Each number is 500 + 40 x the weight over its row's rms, rounded and kept within 0 to 999. Layers, rows and columns count from 0. Numbers have three digits each. The size before them is the row's rms in percent of the matrix's.

# down: layer 4 MLP down (transposed), 768x192, rms 0.0603, rows 474-509, columns 0-191
# up: layer 4 MLP up, 768x192, rms 0.0678, rows 475-510, columns 0-191
down474 109:531547505407501531524455520529515467430514488560475533501500509500447529516440564591529501469464551456483484538504526504454532499523489514521477495502508499464525490502452405473495454540548453492511484526509488477441617544515501461549537475520433521513471453497441519463508566480500551495515482450458535499460490460495499493472488559486479480451510588493541463443511507636452505487490498509545512526523477512498569406527474468456524551498476494428510470500604515506528573487510595502437491497446481492436513450532530403476490460503469498482495531445558477502474401419466476428
up475 093:451504488558527560508489489468476505586485452539435536519498469489490485524482493448539490471563453603511545459555425494545504535536451428473531520509558538469493485420460546500507518513579455467519513564598527481547540435471495475431514585492547477521473550590446383457499600502511506499502458489498463562479507467511532485533513461450469551546532458486493546510502498486495529400502473458545501525488518446519487508543400499529541510466536464507564509491487506484487437505457515533456451451526463460556527443517540521465508538490495442476449502439539510467509440554494520470
down475 095:512536466619468531540490569546553509462519515441540455524454498483527514462484510555498493528436544466522447545418471496464445463490511523552533436461500470526471485536447636551522455481460486547490487503415494598512483496492531579496558484508508537447457446482538454495509447497453431548461483509504554518476475519506470545462495557539542501516421537466544495474459480563521436482534539498431512469484490550523484525439531518467466485455511494461459500519582454536456647503494443523526457531525513530446534526450506507500476422536509507516550472551490526523506519511525471493
up476 096:486559506419521514476518502570522428457492436549450448492584563552541460487485503505477396537512516549525524545478536560484456519483509544511473401540436479536547505532584506504544570463492491520504478556477444523444454461526491482544510559585513520534475483434514482500490454474445464510503490446555558492500478503535535536491584486485524446510466514470448537475491481516569535485466462530414460504507486571483591551526459483542505458499506506494517490497540504591554575561531554471514529494521433446462490492501455485496476487490578420443537515436523546514500474533496467454
down476 095:539471535564511519503561574442537563560560542464498511502449443470528565482501571477544497487453465500529374547467450480480471545538543493589553510471517510543485512443476566550496439519434492545471541478472543505465507500514530503527532473529482516568464501502573497522585570459437480499440450470442519437503538489522557484496479527508465443489547536496529516536521512490466468501480543520473517535520536513516517455487462387519552401505438447495429532483497514504438528478498500484594447455458417509541500488498448495518524492553563543524492437445471504489512549524539526498
up477 098:487533536524547523470517494522441543549507478533488510460540485454527459509503574570494499492481528504602497518481459542485541479490546515499551489436491433496540503457519526504510505536531452486465528581405410480515456502482453434535530534638478546529525549468580445505522522495465488532525521490513525432533552566504518504525422480539527557470461440597501534520490487467534558497508448385551522592491524528480476463473465508461516445467478434493516466471511502481456498504493508524559519539452551539548479517498491423543457543479536479562477588460560495525485508431503498517
down477 097:466514510480466515452508529526493468511503445493551513512465559491485533427586375462464441465456542495548484509440540484586415490534558545490543453503493502542498461443458470516530509525503442541512463539453544537500489402505476580538535467428512491535500569499501447539604452484453522499469495463527516469553485539485524466493517459544522442531458464502443597509535581477479478476446454443494525451491434573525512463550436529475492551439483545509563513500498508481449491494467538545523473546564515502509515498461516493526481491470448495464565535483538522526526453410472505560
up478 098:523501549485504467486514551513529500482488496442471494533554484551461519466478498482459401501486482536508489528405484539558504500519470477515554484458411512535506496514454509489533459524448512504527535556504485449521485553487557518550433494505473569514537552476511529590469557445529474517471491515492541512535567496510414577516535472506527401483474492513486564513588524482499445477459579501462432468527494594454537491542467532424583469443506499410481489538452525477532531594524521592533494521506484541500541470500441479512432487478538495554508527609512500536472564470442488487
down478 102:524574529581539460437548498470510473502565494436508550453456491523479467463482509508481525531517527519537517463461467476460546466530491587574497494513450543486472401453528598521444466562445489512450543467470508468489515514554507481494469530464448575506529504466537520486570465435487407549501526533483539515458537510546492509403521492525551456502488512519509535464489523502549498470505550469544511506477447473512581537533527477448540522402549481364539498481512458475512526510467497528498515433544530539577500463500504473510579503556469512474536437535558459526509578460459512459
up479 106:571547520495534521482488487552528465568494471532531474440545431551477523523547526450551497515494543545462438512462436547468529460522548488544500496496456494468538490458479492454594437462543559504510471520506456448486450478504456550535458489504546439594540603483469467487514579512522565505540498489569514490445509468493572454501438509501513493507488477503487393502505593478503499505502452573475480517524519458485494467502523505521512526465446503446456500512482496553484485551480615556552526403457463563527496530457487529483484388486555458569513499557478471533525485464491453541
down479 103:499489512511520429480496511567454573493528402439481533428484512509519562523562538491551527508540507467494485495475447490560543463468514556513471512497514560519472523488580514492517456601528494581516610491536433556448435553529498479573536460462473479511508605470475505481489576554475536476515487498480489512582497533506556507582478540547555499535516459447451548463519460474488531439491480468496502519453462516516568504506531555514523503530510533497488498564529500453488478568485501538424524525483518473426466536544529514470431479616479524525518506470467448529497519449441514570
up480 099:505547511534458443483557558516510464546500530501548481532582507522451489499434489452462380513534461477482540465491468497429446532515555453526486514488510490415491494508530529488522522488517513472498487503481551456457515473418433549509532486495554497471448437454472399562449564464540509452564495522595489535511505471469477519436473571472467464592512434453533501511515561475494497454524529494494491552469576537491582469518496508471528502519469492565563533496538436558507592481489461554471474508491475503455508519489525509542472472479578483497545549538562580538486452574472458459
down480 095:517455555433528503519557559543422498467507477501560506601494527565489543510472459529526507489472535533511512510478499513465512503481524479495511536518490502479514547550482441477478556546469517439468482516504537533484522494463523532457540446480514478424504482476413465517538531468560546513541586512504437529479518503490446504413434496439512468519471559429570541446447569591563540472461454492516463570468458490463516454497504466489508566547470546424492557473511474448522546509528525494473530500479510502430508442565497508519571560479536559428548475542556477585486476459470475405
up481 092:463457471461500530575572421548593492518534435570429465543475464484481483489517499454512495502553508520575563460534487536540484493515469461544549588542440520413433544515500513469582539462484462544476527509515491502485468500462486440476447512495469549471491428565496479484541572467477488465506502536447504436506540462538497507502535441465408527492426511519524541491537567440488526499481504449430475483485556562491511542511490551509460452452508546483562519556550463519506532474566549587506476532527569444446472528512501504450514464538505440434576496531479537493516531544492486499
down481 089:434479502524500494437566440467534527470468529443534459461519494471484439598524461522523445538542435513499506502529556550547492486557513534448555458446532553528507520510492474530525544484515459561538492578494477468524413458484592445468468460522511526459485490503511467482590475491424498520511478569534523540505484472471538480485551456577520487506432430454424539495575467413475521525474513544540536503454553506455525479455605426459501539469470421530501506484478475499469478529471495441489525503547491579493460520466494505466478511485512483496495477557546464555535453511441545594
up482 110:418454481511473514530502495543490447466523528557437537445492530482534518565629509525456517542510472578482508499516478493464461495435497541519508549484539496466514473544477579456547486464562477468541443521539482416434461480531482513458538529480536472546503563551472471572536519478516564522514493519546474517463464535435496422519540535443486460528476491494527506491486498510488508509555492488451470464533484471546587489515507548543472546531565462459506503477501494488527454550553573479455503446511402460492555590492532512484441445390595505496463521555524486513460522400477519495
down482 111:513450443459487464562542480551490436473525516514529560502530539519469517558492566484571560534528506475505464430519482453469474460487458492510509528504542503510526515528553449424514438478533521507547458587535501550468485437533498471538560525447511472413478461455475483515519537456542589460405540481482468522497527565483475532564490533427445477436533545494551551475480416507535545504477468536538523521533493492499520470591493487535543600487486408498490433490493449501438449506487498508502536459494444534474501598522520483587464496469497499509434510524498519515523557402522499452
up483 099:477493483529521541432512421494489463565475507460501498432516555515457496576538555453524515547428491449489483505567522493534437517497422508445527512522449534535454514534471482504514531441545467472498492502560561476458481519477465419458442496493504593546492533516465507533499491545440458541501486435459488485535506461502505499483505419538459551511516476488518506600503446416435436454480588504527499545505440478466480442494555471513496485558496420509497477445429456533493427550545555485494446576459485619523537462529509492492478489440506455472431465549465471516550502497483493535
down483 109:484510573654486541503436560545559524534510450538519537514444484524473543487520493487516451469566438536511483528504473491468483520512503548478520501503535467470516503530554685475394449501483531487495501529407421501499494508512508560430499529494493471517498509519449498430519519399526416501437569416530521466492479531479482517518542538486485502510533541464569526459483471530520544466537479522465575454563487454512480478466470480570495459467523570462480568468490507495478521497445532538519512498515444485465422509495527476515553523514476496522517526565535520502485451500491498494
up484 098:564473480522468554428478530476529515574488513491499465536533582517471482500564526494404450533528490512523515526535495535470584497579497589552479438505480458491533527495452524558466543500538465550523538489506488562551533453466436459558537505538514465516538490505547471535436515516557466495475446535502556482532485531475460495514473531513549526481435496468491554521520483451479533476455484452542480589584457591503455462507453479482503566572496474489482505430464525498421474539564438511522453569508411493447484506473537487452505527558569555478510510506480426500465491492391518496
down484 101:559460501556441470459555558441451536525554477448539485506505551483472489547550487527479507477478510526463493449529552534469581426468501531437410487455505484515462522510435551571552502524428461518493492468546486513433483407461555476516457499509477498490530542478543489509457477556500463544594496540439574467416540471538484506466466482478489482458475524490550481517471459490494561510529481531481540450594476501507506467497505511482482557511514491537503518472545441510434514511519459566401459553527441461467507548486518519420433432590415521492526479522505456527513481513479425461
up485 097:443533454512487547568541514515464449508497561457501480511528541507572540557543402538496516440495468500507472512476477465522519481564508442509604494458455427405588573493522466474482482519482517483536478519470464443517531505503429501547491539566578464507476415493526498472510544492491493504492503476564508474533503470530540460532461573507530456516505464459463536512552515465572487505536508522467604419497557441514550544584478531457482488513480466522521479499443436476517512531454461544491466438448486484485468574494550469529434506487530539524485573513476499473517533390485431473
down485 096:569507527538442557511481508523469499502433515511516511458437471476471484501474528518589494484565492506538549426536500532480513443485498521548463484476596521478554426448488534475489548549523500525581481527524446504471526521527453437529500536561529392445433433519453514417478482494536438521565463459531554439461481434518499483539455510540512499483530434483427530449504486578493506477522483503508500481445505457541477514577529559445434484498526440529536501443528572514517524492471539483527509426442577528474454496532485494493504535466470497466519531483420486392497536526564548502
up486 107:480562482521554500550478540564497464531479483499540532498540452559567519537442511512452515598549417474441450499487464501547483512542458501486472491514481485510505518489483516449510476465486441569514505486511493441444509470449497448492544474537528526539474489509552494558496546527494566509481466452518448508490443570526507478457613504537560545488486516502583473500500517499476493485438473481515535583497500565483472518573549491527588569500481532414484469379515504557585550512490473484477476614541530534543554567534520489489451443463513532565543515454430483494508503533539533493
down486 103:523587492428520465414522506515535468432507496446492523430488490484442491529569552480462455498522509477453556479486544446495526499544524503544463465546496493491444500525534411503525553430554478436494501496560480492544555466465487544491483517505518578515547495510530496444466504476528551483519483536569524449503423557531500458477529496527520506476504567529470544483529501505552453516472454499538598474508459481530516600513471540430460477443602490495539460456503403498488487538516455470432551452531530547473443439442526523430570495465521442540563523477441443537530515491463479473
up487 095:476549513398506530473604481419510483423536509581414507497492542465528497500526504603494435602467508432534539482494499519474515545462500454554500481570515464539508459485543530472468567456441564522555422534515473561473462501448456549525523504500474473484512482547472480487470489498468512494523523459505539462549515465518448499539515478524490469430481471517584560486548514459540480510472478493483445447481524441516505514526505525524507547425503561532572461534542560527583514508494394542498451509487504574504514476502474466478464456485490566521476574529531485531485564549558502458
down487 099:458515442474565556435550522493553401437489564450544520526511574492539513536510457520553507554494519441582519451502531527484467527498442500557491454475471428473545461488520476506487575474454570501495481460453531582451453544456437514506604537490459440501503471550493515518534468533472506527494514518551498527487519493493468526524520500524564478437475487471494537486487483483553503504467497474506447525509513460471525510502505542516561428406465463536521474461503546505497457487447417397537532485505559581492471473536422544565475467546500538592453519519533511483416499517542443481
up488 109:505484428499478462494511470479585535505455502526499491527524558522564405514509481437449483530466506462462533495453559505533476404499496515490508505509491466417466506481529507498519517428566441487536538510501512479497455513488507515524493501499501528550533476462470494596531522534456493521490524450491543538499507462501515533577601462518552475511462419483499477553564437504448581443436446443519564560402529528565455552498509500568514540475508509529465473507472415493554473477627441507518504519511539475499462538466538597486502480482530461550484511444449450528516473566462482458
down488 101:491515550576523496489545506528512469499482479441508537508503489549484565527526481478518541483542534486465517514490505440453526462484565550489478481532529449497479455486501572522547536547513463501433485541481525493428485520499574485569423515546470448457545397445504541503572471558457472549522532521490509444532482449487524470470546535520547548473461526482538571485444502522522528474459413541576626475530490534500486557492525545562413535430510472527516494562452496378534405528545523501515486457480514503465507511565521480493557577476522457469549490526542494436516501505495499444
up489 102:458509500538446512460390515455516487521507588472430538560524513519531491564567454476484534585504526470534551586499379528447498493546493481483534460560459460474486551529479578573458574488441514435537456492463489480484467519485549548436515517471512524468512522510578457455496502507471504515504547525492458519472455514485526460568528450521538479505463527539578570545525511454551539549598527471486530443504471479493534491543445541480496518444464520433551492477526501580513492485497505506487551556547531466527496460481504451520478502520570507538498486537592508498521486504608496504
down489 101:497483461517444502377465534471468463555471585445467606527540547480485529505535523468460545534513485487514444523504452469520523497515516470432476446477449499560528486531463523574458556514445497478535503567454490504478480546516505507529493492471458526517531429537454482460442469590544522479495619519547437553522418448472473583506568512524564472475498461551494568556452434529517514527528523481496476457473497488477496520560530511506497505423544450491508528500507573560488484524548543422443518477477478461577507498482501458467565466510512538511569454500525520522468466471506579498
up490 104:507506466535557550503529484471470521529428480584473529492605548484470419531543473512432458554542496526475479469514505541495513458509434454516558474487487527438464483476469551557573472479532547426452467475530481468533556433408479477413498551514479517535551517441515456530504462460516496499562415496482494580475586492463444518501472523500548490476528497500499473492545524508528495431525466551511539505490424447509479524479493524535545483451451493401511476508537421532604414521477493492567532546540546463508528478483510553521528517496542430521490475500563510479476489486455456440
down490 098:463472397593470553538501539495526521450503530440565513471521532513497451548626536530515465482466576526547463523448466457438543534461565471519463475517524486497464437513457627527558455448579458505448527523552480497478455481518541531564520536547524569457450439489456432487512555483440504488497488461494483477520458524551506480475545577478492524548485523536487562493524499526460483516548499464555489470507480498530573558484511533501530484472499501476578499525473473518503579511532457468554504485495437458571487562471443444470486520505482558478539456457491478485527472509541462433
up491 101:515500471494421523470552512450542510524477465579514465476489436578503521571487478458466459497536535425464502457508538597544513495499452522487501463526536518541484521537514528513509487441523528465530548468520442494571497497507460574474471501594556474452487506495519435448508487434468534486421484519602497438593422510542540458449551511474549487549482449474535538448471467458507472448459525528487448436449560433524552546539387547522537519525549489514553511479477502528549486492473526500518436509521526469465576510459483533491460479499497444470512464529510508466403456455476475490
down491 102:419517466430549486539539490556480432522558477512493505490492505566501535558495572482573542516582488519453483441524470476490530553500551547526480474448517523527540543468538424544537430471486552565498556468513501492498484491494490448498570529548456595448514493499538512482459506514560501497458527510425483538499460467430499533506420581482565445479549478475504491535461443500488523512514520481443510463448534532521473566419517514492523498454406468535467497479435511492534557486560578516561471523489500480564490442412504477496572523563509524503522472518457496501456502396510481556
up492 079:543454450495442578516515441501540554512497514489500468568494509509507452460552581476519533512570529472532469563486473454385551482452483514549504536545473515464462490396509477489573486536465507457481511478526433534415504486493499545433532569479550560494467498501438407536479466555466474518501508512465528487425427541472480436493480479519488476489390489523492453479514507522559444473455517523416515496541476499536517516467487495557488467453437507490577453569463509438516472513440488452568508462491503477470438454498523530470517512478558445511438518552532464477500541469576530512
down492 083:499504461582470514428534573564519516513500488534533511446489551448499526466519524543545492493489489544480565539522570528488494495519470522559511497542437523525427522481561559479621492468492469506530541542578496552548452495538503532528554507535541502571507493395503500485517509430494526516495507467496522440541499530538450491512503538556476519538554501478500587538547532571477450482432458418555555531494601529456556510477482490449543490436541459452469560486560495440478521502528530526595417531497468574557478470541506490489482489481480472505443525521505471466497525428450505499
up493 087:492601487539469537451475519545477528451537506577454493548523470563466503505536472509447533473494501425534448494463501554457519450491535517496525526441506468508485508481533526531538437459454467480443446495478503528509510482478512539550543493590501495435544586508441530492504520501527535495613433522491548459469538457422485455512525492516485499572417446550576555545507528480489541572547523559499465472486528454487545496440526444480451504582560489485560491517528424545505555489482501518464507485400460507537539446474548472506462512473588488437529529511561541527545498439466480491
down493 094:540504505358468506517519458452571458600475453533475515454444544480558500511529533510431469512491508459491464484483547439464479506582499505556499491480559540506488534488508360528572547576507513543511516537472603484470530528562454534570576514441475543525481513554519554509488503516513541447476539436493490551520581510482531474514505536600503531472563523452449544523491538473533505529463476542523502503475470535538512547492512487546496525454455562502455478502475474485511500393546467512513523543548557484496472518501550561475552539513432468472498481480491504471518532557502511522
up494 101:514525456469466544428522504555515491517506544568493513511625567508526492496561565504510475498488453480485503515476543523466541453564489524501572451524527484532480559560543492483530512515508534502483500537438406545509458499474379513530467515587593542533502510521521518478570513533485529523490533461537433470479440517546549525485564478465515538569539487483540544552504475467521467458592518475506576502483516442435441531511504544528548517460515570517484484415500470516517447551550572502492454467456505524502473491454487481543419507421519536518493469488472451570468485502503419463
down494 101:510505484440445512551520563508566586475466460519571435512459497449536504484516555546481583559489498435524469502455461532459529474451471543511533475453482494489515499534493470465447507513588539457406479452553459553550493477529569508524522450525549436446469503498517479502527538493524483501441512523553513512575470493467451558524483504462440509515498531440437463459518545517533478555450508419445502535501488429500505512537416501420535489547470455440500511534498521445524515466511477440472441427493506511458618526520486462521496530587431545480520528458455482452464509538547498544
up495 088:482529498462556590512482452563556526538485399581426555543493498584505424539480563512460484485494466423492488420457471568552507482473477471506492452492511493483501557449503482533529452444435539444451456530496402492498571416521461430464500544568513537610457508448415452513542460457465499534497492528570515448492548481495542529521482539533530529599497493485516447495522512522483423455509529487456525477484510479519546536492523509435496465484470534473497455502529442556535503541502548451522502536458451487528541479470475533537486498517533502532473505477492553472527494529501430490
down495 099:499475491648473530489487501440522496547501493496505414434545526512423508518550495486429472459514538576496548550510541514394516539562528541524528467503508480512455521514493612474631489597491518444521452549593504509481478500504499536544521450465515537468511450534530479473531529491435383503467507484523486494485562527537489537436471531516544499483533583540501494515502488543504455461539513527522485530425484477533547503512507487522487511529526434482572502504506460506489511493535503561577481495496440466579440445518450449437524529473477509462516497498529472511497488487474450457
up496 095:449481445500454592468446488488482502469486564559525416458542566538506455483516490487487475514487534532505504537544523487467451551520529531399510566434493487500450498473496481515541482506499437485566422459474494448469553472509473521473456498467580561544502428515512542499547550544565448524506533445525521473477483561540538518500436498480478482441532418541471527514535417486456493496516493510530548568504496483454452542481476526533476536495498475349474505457495470473483518581482474507513466459558455527500550472541505457477476508541488459505446528490499478560606415572469535498
down496 099:534415549600492536528514497392479535548538492443481557498523515443545554522450471499505473570515523546497507497520523511521508471472442375498470475484478465462505491459480610544397461434546458493535499474506521509481493472562516508526478547533501471510511539415548481517482544542486472539493523503502470540446496469522465470489486471437454539582517510476461455496517569547531453536486496574500509529504482480580561454497512469514531463489490580561556545524525528583494535479457463469435476475483427467509465569544524522443479540520504581495527486524475484451457439440502468494
up497 089:470525453535528463491476503525447500510483502533517479544489445482472454468470453530400538536562454520518534484466444518471462470470495521547476450399483473511434548444535441468519505524422520513444461475504484524415513548487488499416429548560454508501506481520474478467584503418506472577534502466557522494442555562509575510561499552448550509545483518488541480551577478491533475563600490537435472466547579492499490489467517491588500529475516476528540462474559505526561510491528451474450522546510549500505521466457461466525423484506536558562475506510450556493515504527538452452
down497 091:478494507531514482483585516567463521552516500450483494476538478494429503486540494421446413491420505573476537499508531536538513469496529487503458476523555651512523528532479544514520535509457518515510494503535544451512445460498567474503522488458455500585541588455468519470492446476436533453562467494454447484535453476456496566485497450528483413446556535463429444412408495545498602528485471507535547516524454582529508491513478471500460562483490525527486499505515473507514471510475442495559431532514529461515481485574526498478495479460457526491498500516545535582540478564489515524
up498 087:422511498483519416541482487515447529507447439546441530578553565539549434435468494459443512554457493489443464564458476541506459446409436551468507382456447436497499570503491537522536442503451476458465453546481510501512491462448458521502520511476468506494482490531468465515526523566447457507475528514469495503414512455462510510508544527572479510540516531432484461539550479534447520461542547506479433456560504433478478499508546480499498516469429500505479514486479437506486539598477535520514514595542490541513530531495415512452496449481558504504554504524456535489496429508519440500
down498 107:516526572683486559490480486435491494527513526504517482506503499450480499490511508530463490493463564563466546529495526544449426417510551559493519440499506487552450519513492667505619524524497514507472470481550524538461470501505500502558461415545452557476523490524490527495527497505486335518504523551518526523554437517456521495497489501504573499527487461502517505476489509547476484495521548537448496498501465518524491470464520506484488525498499477472541494547494510516515562475510540491644438496553491504522511481488478460499496464491490526475524520544469451521567439510486478502
up499 096:529425487483558553563441500576489492511458493542477457555532498494479457494516499478516502445466496462531520549473479474527558529461461563434483460484505438537496509479579529480492478506500403459495517466515501462490524467475521510512451500480509586565534548544513485561554539512515488551523548500574525478458469470523553464487535479535520517493427470529457446507522476495541546552543581464449468608515495441437406528598449511461500558549525459542533446499479537517463514489486512456432488473528553519509498445432501442475448481418464471451505505472518602535531478523482418517
down499 090:536484459509532407469481494524585472530455549508502462484534495479460521539461472494429506461494419520438556533481482403499547479489616468483554453499459536565425579454542469500577562517546537530500471464414463514440502497433516523562507469523473564447512475470480518452581539482460479536449494496471518542504442528453492482537483502533504438520468502531518541486543517528483503557485492501508512453573536481436573465539468481528493505394518448525488497477526438462519491501458511530496499505554480465478376514494441486498586468509480487471519498497484470412484499464460457503
up500 096:470511489556484525502501510454529467516494502466547482517447509500527591437400453457438451491475501517435497544484507497440356523521467503461487494532479494508511533473524514474560469458500474481508496458507497514509446514495521466532526522542467520496457502419604461573456446492498497505531420460515539494552502544504492517482512538539528466530482445472438528529611452458505497398446555421499472474472529545519450471532513487453463509461472530461486398554496484471499558469600542508446555490566494550496475561505551542483461499483553513442459493542498559479493525524419478492
down500 104:469507497586553530483529474485524438512546486488515457522480515529466569458478563481474464460503543434495398554495474445506446456563481521496454497556542559543488550491516559485480517462537464568519521494492489552480528464487531478492471581499530539527481450545503518460461450496514372591461483539440610453527473542528470513477516489524530439523489510514486532494460486518465551404525487511492542503445454494525454497493480560538422518478472456520478527495526438527479567450549499475378579490503559493562514523458467445543504516432507497444513457518463442522468543528479502520
up501 117:473479475486577499446454478475458535470519524519542497508564477479574442513543495496431491525517514504487498509523459484367421530533476468514521569498510491528481506435531510479505474504545556586497499502498524475369453490508468460499503504564567500523508522491544502575501472428556469479450480518505460491485516551536485408552529496525480483471513514530531510474506409488515530464542424539487428510505502406482475533547510482588558483543518491507482443475498474494523500492514412550551422556448444524496523514541556472446452457488528423557494503557487506457493524412578475501
down501 118:429461525494515490464494448520542544513528541487483525523530507495532560571486534449484528517515474479509434511492491514400515517538468461473497570475514502525599518410519465469502528546588452499430492506514503546460529507498478504480592519509511487518506441492446564460479474498507546499440495531429483551511551574492481556547507538505442489436559541420603437476391495434515474487482431524495422464514534493523515483515493447520495514502507471493507463417452443521499475464520488517452495452407443508500398515513483474473533484501535426506491468544476543483472473444478407471
up502 101:493469495511494472551545460495534546492480466529462532535548501527550478503487487548511509550566470510399550412462480576440479436503556480545576420510449430492502530541532540494568474496454504495517482481445489479553479449448453549498550500537465540509495463474478483537560494480447512566552523508500558485414523547458524480518538470510552456546421468520568499526509429494490476464505478565436519526488507547496485482560560505479533443430540403508570500475543490555561553498526473531474525580471480462532521511537549530523476425456585503557547508546504524492525483486535429512
down502 106:518504493592462507516551465477480459548482494440525519510500470493427453506537507537499520523508531578466530539549498449512468484476519569488466477450500540483507435490445593563631533489571490506520518458560512546484479463463533488557521487516490529449561410501475555513458515518509400445525518438504485549482540465511403537523514530503483505495538434528477483429520513552484526472535460516542513542510491557580509501469558453545431449476520531457547502541477437474443530497539489523565458498560559483532473535550487466446586482494473556511496500486477500488513417559563512447
up503 100:463518491526514596535550519549493580467459495569480500507539568556472458512554444517451472424522432544436512501486484498503520424431514419464609562517532503549490475435539583468481555507486560506549528539430448448528490522486451492457535538590499573505529506497514519517492547468543468507467509509465512487493493527519492509476533424528472495512448423476514443486522502510521552538515501573475501546475511522432506511571468527489553549476494460474546525536510532424468425502465539559464500533525492543478532520515565499567443459475567478405528530470476529478513427507485495510
down503 091:457562533472608531457491469560467503514457437493490505430468397532547525562469503596573501460489429516462534466514502532444482514448423480436499496489477504459535478443480495530446559492572472468480470508512473521499542457545494462492468510528482436538565494503501585511479568460517505498431502516483511511600513415542507472560485436473491567469540497484464580509513583582510509458498484524453468523511531500497530430533451530459457554520486564571513512481501544517528522513514496459498502435519457553518500486486523502556466534452400451505515465444471498465516482544498554481
up504 098:442579440593517463445499483474485486493494488483440523494467485520484496487501494526476499583461523464494499492468492531433469455522496492520504436468512463546538505453527491449571520484449518465487468491498507492526423441492445516438532512403518566472491494473504500510538513555542497494509531457665521558494481526433558557631505459473547444532531545508439490536495496424489458486485519455516518445498490516486485471577526503521477517543434459477486583581538482543481502507543446489482477472513463489449501488562537491524465380561486544520420468502463502471493467507475485545
down504 105:485456512670497471463467496457476352535564553522475550469482546505464478503479465505468484468554490501488452462510543499512501484455511551501526494483548479450534508512482678559417580526432536483511440492444474467528463535565469497480498513510523484466593526507507528493522513516451447491477544448531524419477503514471493535483560542506521458565497482509477492470482467486599461511478501442506541479502499523510442472547505497499521522541538533542509548511522499529547547508473479514451450476513449478479481436453495406529481500523440505530535532454540485485512515461502523541
up505 098:548541381546465469554517453499518563491477477545461413464523455445438465462496486557483488475519480426468472499517535520459490464473470538444556511533496455479432483467575514407593543481470526524502479537446434490514475447497511525469491510558563472592496530526462479535507511519492521538583470542447513522428439486450553500491532502534486458575468417477540491512479440462540503483458467527544484492508512514503501484475496459522490517479440489528561465559595479547548479480482520459421484572469559542440465471527542482532525450519573550495498485558465482478466448473542490476
down505 102:538460503567505486525525496472487480596520464472545559557514523445461522537517446515431389461522474487484532505454517473498508533515457491442514498481521516513491537567482554505467539549495535519520482482455583548424513512544513547554507566486528528557462458524550511457575452523442465456451478522490570543480420548544508514502548538516468433555473465523424488541514513524527513452435459576507451499515529553443533502441477491502480569495465450517421434543499428565522533499525467527596546525506557541530483456481532494497488481430462534564509507501505495503523391498519473459
up506 106:556553456497556501482538504520520485462436534482489460425513525490526456541537487523476450472461481506501460529530510486503472507504481563509541529496460543497485563476495489472526490465537463526519490511450497475512518477433464563444452445498504461535522403497534380535465554572434568493533468462522444483463514504487505474493391416537507572471424527492571468604557526475526471491593556500559470518453514478542525515545583507516551542446552484557508484478487453517532495508456516525428453466465439463516479441451508522483429519507522503544437490483501448578577482489517519528
down506 101:501478476494463504514553485489487480493505554477513449481522515479505472479495506512499499512532385473437462510541525485473459462494528582480501479519479578476497439624492484414543475523588462492470509536532510528456477442532483586465462443495455472522510476503534448394480552501397498438461493589417529519426490467475477595473439408505514501541494567619484491492470491489480502458458450484541518481472502521502504528486487512486526520467571473509530576540527507517566432531473510500517509499535531461460548523481503514453525518544499512539532470484505389505532535532497528566
up507 100:530550472513493471458561465436466487516549504473528475445492470520447479512506435401449547514536482519475505497518501487523425542532484495509522522505489501489541487463476561505537542479545524504552464504527503392488503466483515506497558475448559512472531583522466531493526500525474486441520460485478506575529484588560472505564588458516489474492471492517447489578592432469567504498516492416492469550446523477472434543503496512546504484500529498417429450547392509477519475537519471539552485473557539466542585555539552509433472485472480478453465555525511523520529436541457589443
down507 118:521505515713469533512473495583542470451527470527493548509525501544487511493512541525506509511540496500483474523467480503485535487454525557509488483525532520542517489455493734459377524483495497478451475460381464536520487460503528521496498527578507465460448512475461484484529514468475454551495502486556529429495494549503489531416536527504493519524488503476517484487523523548448508489568508469520554480521476446518507484530480518477542483497478506520576510472512520539492558507486554475471513477454479518445542467445480456517547508476497468512538515486465477488474550443501477487
up508 099:574582502513430548461513515507509559537536485464517434482542449563500529555579514419454460475504492493535522506465536513532447492492414551535523475592518465507431522504470527489625518500551470502478458529498475521499495467494525527535499494491482496457502534508440502519508439493471526456543469541508494495485457476435549471504468439481480502499394415488554575592526504501511422475471485466493489499478538462453457558481525489516551505498486410558521483549565493489573561603514558496537433505454530409530507478519502466480478440473499511435508527532529465449532502470456518484
down508 099:597396480512509498476478513499474481564597532478544607437509473533589518473464534483515516457463477461534512529444522465511524490538460484484489492547503440487542544565477486535538578495523555523519484459441514517466490472536582437496519490472449490490508466480516503391421499521451500526478458505509530490476453482415578523551459490526496432476482527428441535505484581469516582475455468511519584467557471491466503542501458474509508541430492453497514536475479427528513559507496443466503543436457523474503457472544501473480516550538541497563471448487523545474555495432529502471
up509 094:489550499545550474532519490542546539461440540471502499516523558477508485541539468468501494571556482538453535541425512505411465437593502423527525418516545497499498536480507530537562525424453520476530495547498459575471511516490414516490504526511453564422516554572529519471472550576476500576511470542454568535505493488453497510519541521544477452556487479466465470535567483503497477554556499568510492441499527519512505460484498500437486487465468510490473425531544450555524485516530424509515509574483573477510563513503529493491523486471605532494512525650515505455478487481506500463
down509 096:470505467576509458492528472480458506525573523509517538516492548442493556513485506421491536475495439514454513474485527479443407398533559549480502455418526511535440489480458548445533539495505535508492484495509530561489534477460479524550539486473465579545486496565508517521528423528460449436467552511461578534515359540510601515497477537534567469525508473502530478483499554575505536587556543525462495481482437534480523481459505430511499521490460504491498482582483454529478554507586548543543473511536511471514552516537473467524497430457567530588508494484474445509514485505509493503
up510 095:488534462474452487519460513556516490500477460568558518565504576465510522547490533527483491512542459515470438566443508441467532455552516540548517518490561474480436489478468532553522596423463557548474453491400496544508459480480482486496536573565517475495461469471492530572505486445539573461538454501521473451477531498547455448457447449449499463484500476543483485460503463463599455541472505568542481522469520483454462546575562483519480558440527539544494442485561483477462485492524532522519476549562485523457509516480489494526487466452551416570567540513477472381510480478471503478